config.yaml
num_hidden_layers: 15
parallel_block: false
init_std_down: 0.00288
lr_mult_down: 1.5
lr_head: 0.00476
Each number is 128 + 24 x the weight over the matrix's rms, rounded and kept within 0 to 255. Layers, rows and columns count from 0.

# layer 10 MLP down (transposed), 1536x384, rms 0.0374, rows 128-159, columns 240-287
[[142 128 150 108 143 140 134 175 108 107 134 143 141 107 107 125 116 155 151 126 141 108 107 133 133 156 104 116 101 140 125 135 143  99  89 152 137 151  95 100 154 149 153 134 104 111 139 169]
 [113 149 124 192 156 132 161 127  89  84 145  75 151 122  93 134 158 124 125 168 111 118 146 121 126 153 152 107 132  93 141 128 127  88 126 138 115 131 141 152 168 126  91 117 126  78 207 183]
 [138 155 135 179 135 156 126  99 114 182 142 106 137  97 103 138 119 102 130 134 156 157 168 161 144 138 156 134 107 142 116 137 143  96 143 123 111 100 151 137 159 108  99 156 155 142 105 128]
 [102 136 131 157 154 149 124  74 118 147 166 126 134 132 123 126 120 102  76 117 128  63 111 171 129 119 118 103 110 123 102 128 113 103 118 129 121 120 110 129 104 146 130 132 161 130 125 135]
 [103  97 155 141 128 168  89 119 132 118 100 157 105 175 160 133 127 127 128 144 130  99 140 142 152 113  87 129 164 150 115 118 120 108 139 119 133  99 162 106 115 114  67 159 125 110 163 147]
 [141 131  96 116 127 134 155 113  73 163  79 132 145 116  87 107 148 144 142 114 172  99 169 150 114  93 140 108 158 129 150 134 101 120 137 118 153  64 150 157  86  84 157 115  96 167  95 152]
 [108 119 126  94 128 130 141 125 149 146 130 147 145 106 118 150 102 136 149 155 135 151 123 101 112 141 109 133 123  98 103 137 102 109 119 128 150 133 166 123 138 132 131 115 122 130 140 112]
 [124 102  89 121  95 138 126 126 129 104 164 117  77 135 104 153 135 160 130 160 129 142 151 156 149  97  77 142 144 124 100 118 106 151 205 117 172 111  77 124 217 135  96 145 144  82 144  50]
 [167 129 136 113  97 125 143 128 137 147  91 134 136  97 104 155 148  93 124 145 128 170  70 101 102 120 113 118  95 112 131 147 119  99  76 122 145  93 148 124 124 140 157  95 186 142 107 169]
 [100 149 164  99 127 167 158 139 157 144  98 144 142 149 133 106 157  82 112 103 169 104 128 118 146 135 126 133 102 149 121 115 176 141 153 121 119 111 152  91 129  92 172 148  89 134 151 134]
 [113 172 150 100 133 142  91 107 141 129  82 111 141 131 156 134 115 150 131 114 129 156 159 107 168 120 137 123 115 145 136 105 130 112 121 105 116 167 151 148  83 115 136 111 104 182 132 119]
 [105 144 175 118 137 137 137 130 106 125  83 166  94 129 148 102  94 109 137 144 123 121 134 110 144 149 131 138 145  98 112 109 154  97 146 110 145 126 123  84 104 170 117 119 128  94 102 155]
 [134 155 119  69 118 143 109 153 161 132 122 163 164 151 143 118 135 141 148 139 110 126 135 134 152 156  56 127 183 157 121 145 143 100  99 115 193 137 169 138 141 115 142 132 133  70 169 130]
 [142 143 130 122 136 136  77 133  81 113 116 119 121 125 139 137  90 146 144 112 116 158 137 112 127 142 179 143 104 111 125 136 131 111 120  83 108 146 144  71 103  97 127 105 127 128 129 176]
 [118 132 132 122 127 117 150 121 164 124 107  76  97 199 121 104 122 164 134 127 127 166 150 164 168 134  93 138  89 136 135 114 118 128 140 209 128  76 165 137  84 100 155  86 116 147 145 108]
 [107 142 158 145 131  94 153 128 157 128 117 165 120 105 132 126 124 107 156 111 142  99 102 114 142 101 154 122  99 115 167 104 119 129 120  74 127 121 144 115 131  98  83 145  85 122 160  79]
 [156 120 104 118 158 121 114  75 132  79  84 143 113 115 158 112 176 103  83 168  95 142  91  95 163 200 143 138 115  70 102 143 118 137 204 134 137 156 132  78 172 110 144 133 132 114 164 120]
 [115  87 111 109 136 124 134 108 155  71 141 124  99 153 143 127 161 111 109 108 172 106 135  90 169 118  78  79 114 110 136 131 143  96 129 156 113 139 119 164 124 122 163 130 119 147 103 114]
 [116 121  99 178 113  86  91  98 140 124 117 118 140 114 165 137  97 102 110 132 133  93 154  82 164  87 137 137 142 123 133 111 168  91 128 136 124 118 135 118 146 142 103  87 140 112 115 140]
 [118 160 161 114 129 165 132 177 138 125 118 114 107  94 138  99 111 163 144 111  97 130 130  73 153 160 135 106 135 132 118 150 145  80 135 138 103 113 161 115 130 142  64 122 157 147 124 125]
 [133 105  99 146 154  91 134 109 119 161 124 141 145 115 108 153 128 106 126 114 107 153 154 111 150 130  84 138  97 126 135 144 156 171 136 125 141 119 114 114 102 134  74 100 157 130 107 132]
 [ 85 155 139 104 113 120 147  92 122 129 151 126 153  67 109 145 141 150 175 109 137  94 152 108 114  90 113  55 139 159 121 121 119 108 148 172 142 123 121 125 129 152 130 130 134 131  97 163]
 [117 161 177 159 130 112 129 132 148 101 152 135 107 119 113 164 121 103 138 127 154 132 123 143 154 159 135 132 104 140 183 184 181 138 117 115 124 130 154 129 116 109 115 114 115 116 129 117]
 [111 111 130 136 150 117 103 120 123 127 123 116 151 122 141 121 122 107 148 102 170 119 113 144 136 105 124 145 118 141 159 103 126 136  87 132 121 168 116 124 158 139 113 108  87 153 130 160]
 [141 102 110 106 102 108 149 119 123 132 126 111 100 146 109 120 144 102 139 130 120 117 134 139  96  89 138 103 149 184 111  82 120 152 122 115 117 122 103 154 107 122 142 106 180 115  92 159]
 [111  96 127 134 106 164 160 138 115  92 119 189  94 117  97  86 113  98 132 134 115 107 108 130 154 142 164 148 124 169 122 132 126 110 149 153 129  99 166 144 123  93 105 122 104 175 137 145]
 [135  80 122 134 111 140  91 123 129 153 108 150  82 179 123 161 126 125  56 147 141  94 157 120 163 115 147  98 150 129 130 111 154 144 101 135 159 152 104 123 138 128 120 156  95 145 131 108]
 [127  96 131 128 112 156 122 111 126 117  85 167 127 139 110 169 121 112 139  62 159 165 110 154 116  98 130 101 128 147 149 116 144 155 167 174 100 132  66 148 103 143 136 149 121 108 165 120]
 [147 165 118 134 127  85 119 137 118 103 121 127 100 150 165 117 128  73 146 114 129 134 142  36 168 157 140 164 144 152 107 116 137 136 129 139 131 131  83 155  97 110 153 145 108 109 133 120]
 [152 123 109  56 177 137 102 145  98 126 136 119 112 172 115 104 109 117 103 165 146 135 152 137 139 150  86 111 107 119 129 112 160 124 104 105 129 108 116 141 114 124 114 106 125 140 112 146]
 [144 137 163 111 135 145 121 119 119 143 143 124 110 164  84 187 124 102 151 138 136 136 137 103  78 113  94 121 116 129 174 132 117 141 164 180 161 143 134 120 160 156 173 153 183 169 156 154]
 [130  84 154 145 107 164 113 144  64 147 141 120  63 149 118 149 115 164 107  77 113 152 109 137 125 132 150 167 102 126 150  75 107 104  80 138 134 102 132 106 144 139 155 146 103 116 128 163]]
# layer 10 MLP up, 1536x384, rms 0.0537, rows 129-160, columns 240-287
[[ 89 122 137 152 131  95 158 128 132 119 127 116 161 128 119 194 146 135 123 144 150 156 138 125  99 172 124 104 117  99 165 113 105 116 144 121 185 126 128 122  89 127 128 149 165 160 105 151]
 [132 149 112 114 110 121 120 101 113 103 158 126 124 138 135 107  98 129 112 151 148 155 133 165  93 113 155 138 133 110  99 105 153 152 135 114 115 135 112  87 122 132 131 141 119 141 161  94]
 [130 123 149 127 128 156 146  63 146 133 101 141 118  90 115 180 107 144 127 132 117 115 148 136 129 132  61 135 141 142 136 185 188 135 138 123 145 124 136 164  94 130 147 132 122 139 147 141]
 [156 129 129 125 101 166 131 107 102 141 115 134 152 129 150 104 124 137 143 147 134 131 119 143 104 155 122 107 144 119  73 118 103  87 114 124 134 139 119  78 128 139 118 139 151 100 130 144]
 [143 104 138 137 158 120 116  93 134 151 151  78  76 119  90 114  85 102 140 105 127 149 120 149 108 130 135  90 108 107 128 111  85 127 146 155 110 154 105 130 159 146 136 131 123 138 106  89]
 [168 133 113 122 126 136 102 126 120 135 108 108 169 179 130  89 118  85 112 100 124 123 154 126 104 128 136 142 148 123  97 113 139 138 133 168 102 131  93 112 122 131 163 146 114  85 127 127]
 [147  86 142 115 109  93 119 145 134 143 145  71  62 146 143 182 111 106 133 123  95 165 136 167 102 124 134  81 129  52 156 157 147 134 144 177  93  88  62 151 143 141 138  60  81 105  99 113]
 [118  85 135 163 160 175 114  65 118 110 144 110 112 128 123 140  92 127 153 115 162 130 132 154 119 116  95 128 142 163 144  87 121  77 122 133 121 204 131 163  97 134 139 139 167 131 155 111]
 [ 91 132 123 162 144 139 131 153 177 155 117 190 157 111 163 171 139 128 142 116 188 142  64 142 140 161 150 132 109 131 137 120 136 155 100 153 128 130 107 115 135 119 204 124 140 108 189 166]
 [113 140  89 145 133 126 146  74 158 138 144 152  95 138 142 106 155  86 173 109 135 142 136 139 101 130 151 131 125 155 137 132 136 133 190 128 100 139 132 124 101  42 137 123  87 136 145 112]
 [120 113  85 111 144  96 133 145 142 150 109 122 132 132 150 122  93 126 102 108 104 132 146 154 159 143 122 128 148 121 144 130 142 114 157 116 120 148 116 121 120 138 116 116 152 145 110 166]
 [152 129 175 123 152  74 117 126 144 126 121 121 127 121 116 124 103 129 139 121  87 101 133  85 102 130  69 122 150 119 101 138  98 134 156  87 125 125 137 125  91 128 126 137 110 123 145 155]
 [115 100 122  91 163 112 108 147 130 106 117 105 138 108  99 125 133 118 134 167 123  87 128 161 121  94  80 168 129  49 136 155 144 155 155 100 129 105 125 127 132 130 121 138 121 119 109 118]
 [153 119 123 143 142 131 136 142 139 131  88 142 119 149 156 103 137 135 126 107 125 136 153 108 139 134 131  83 102 165 111 130 107  83 112 126 151 127 141 125 164  84 156 148 132 145 136  92]
 [139 133 144 115 145 109 131 163 106 105 141  90 111 148 132 116 174 114 113  79 141 156 156 131 133  91 126 125  98 140  83 132  74 153 147 117 143 103  69 117  95 119  90 119  63 123 155  99]
 [139 103 138 129  96 112 145 169 116 157 142  94 132 171 101 130 147 102 142 141 156 109 153 103 113 138 112 125 145  98 149 118  78 159 150 158 115  98 101 111 117 101 152  90 175 155 141 159]
 [109 131 125  90 107 114 129 120 106 146 118 152 151 153 151 125 183 144 159 154 122  90 145 104 136 150 145 136 143 148 107 156 122 147  80 134 185 138 171  98 124 131 133 114 145  99 123 135]
 [145 110 178 115 108 113 156  76 138 123 128 151 106 161 117 146 152 127 134 115 163 125 137 164 137  86 119 136 126 153 167 182 131 143 105 115 141 136 113 130  91 119 141 136 156  98 139 130]
 [106 156 131 111 113 104 123 121 192 104 165  98 131 149 153 116 112 130 112 130  85 150 158 152 139 153 108 130 131 125 140 146 156 108  85 151 110 157 121 126 118 109 108 123 130 155 151  99]
 [125 112 115 126 154 107 161 144 131 103 132 156 163 113 116 130 122 134 147 118 151 134 139 152 145 110 105  70 142 126 138 112 175 155  96 112 116 107 150 111 121 135  96 127 122  81 188 151]
 [158  92 136 124 170 169  97 140  86 110 134 138 132 165  84 116 166 117 150 105 135 135 118 152 154 108 126 160 115  92 141 143 140 129 129 140 138 138 138 111 135 134 160 122 124 145 161  84]
 [111 136 141 112 120 146 110 127 143 145 140 136 154 139  98 127  97 132 103 131 117 130 132 145 110 102 169 100 113 163  91 142 140 156 113 137 137 120 133 117 114 187 171  92 122  95 103 132]
 [130 106 149 109 115 126 136  98 101 126 140 111 138 153 128 114 112 158 132 122  81 136  99 100 111 147 135 115 100 130  88 139 109  99 100  97 114 125 128 117  83 114 120 114 122 154  95  96]
 [109 137 130 130 110 112 140 109  78 122 139 112 105 109 109 145 133 142 130 148 146 159 166 131 122 156 144 128 111 112 123  91 186 177 118 104 110 140 149 162 115 182 131 130 162 143 118 113]
 [140 137  85 134 119 107 101 114 132 150 142  78 118 158  85 100 118 116 132 120 121 106 105 164  65 106 152 112  96 112 127 118 133 163 106 110 115  88 152  73 134  78  92 126  98 108  89 141]
 [112 136 174  95 147 120 139 163 113  84 122 157 129 123  61 170 151  90 107 163 136 168 121 103  97 109 125 157 121 115 103 108 164 111 142 111 153 109 135 113 136 137 140 102 119 172 112 113]
 [130 123 120 121 106 135 100 117 100 110 128  96 129 118 102 135 138 123 106 181 149 115 147 154 150 132 156 122 106 148 138 137  98 133 149 173 137 100  95 153 114  54 157 159  96 147 117 125]
 [121 104 154 144  78 167  95 142 126 146 119 115 117 123 158  91 143 129 128 128 156 125 133 145 109  70 109 101 144 127 135 127 110 122 117 118 134 116 104 131 139 104 140 125  53 126 113 164]
 [ 89 144  81 122 137 126 154 137 126 149 111 131 150 152 105 123 126 185 129 120 121 150 119 153 110 121 137 147 104 111 121 134 105 152 112 137 125 106 188  99 113 163 117 107 133 116 132 127]
 [126 138 111 136 176 127 100 157 124 120 171  90 110 176 113 143 156 132 104 106 129 136 151 116 134 137 119 116 143 156 136 167 111  99 146  88 117 103 120 119 126 162 103 110 118 107 131 102]
 [168 149 169 114 127  85 111 134 152 149 178 119 115 100 123 155 136 140 114 122 136 115 132 134 120 125 133 130 136 103 180 158 166 112 165  81 107 155 127 184 106  98 168 140 103 146 130 107]
 [107  99 108 126 133 128 131 120 115 119 131 143 147 109 118 134 120 103 138 114 127 180 134 116 145 141 133 132 121 133 132 111 156 112  84 129 114 115 116  94 142 131 130 143 157  73 150 111]]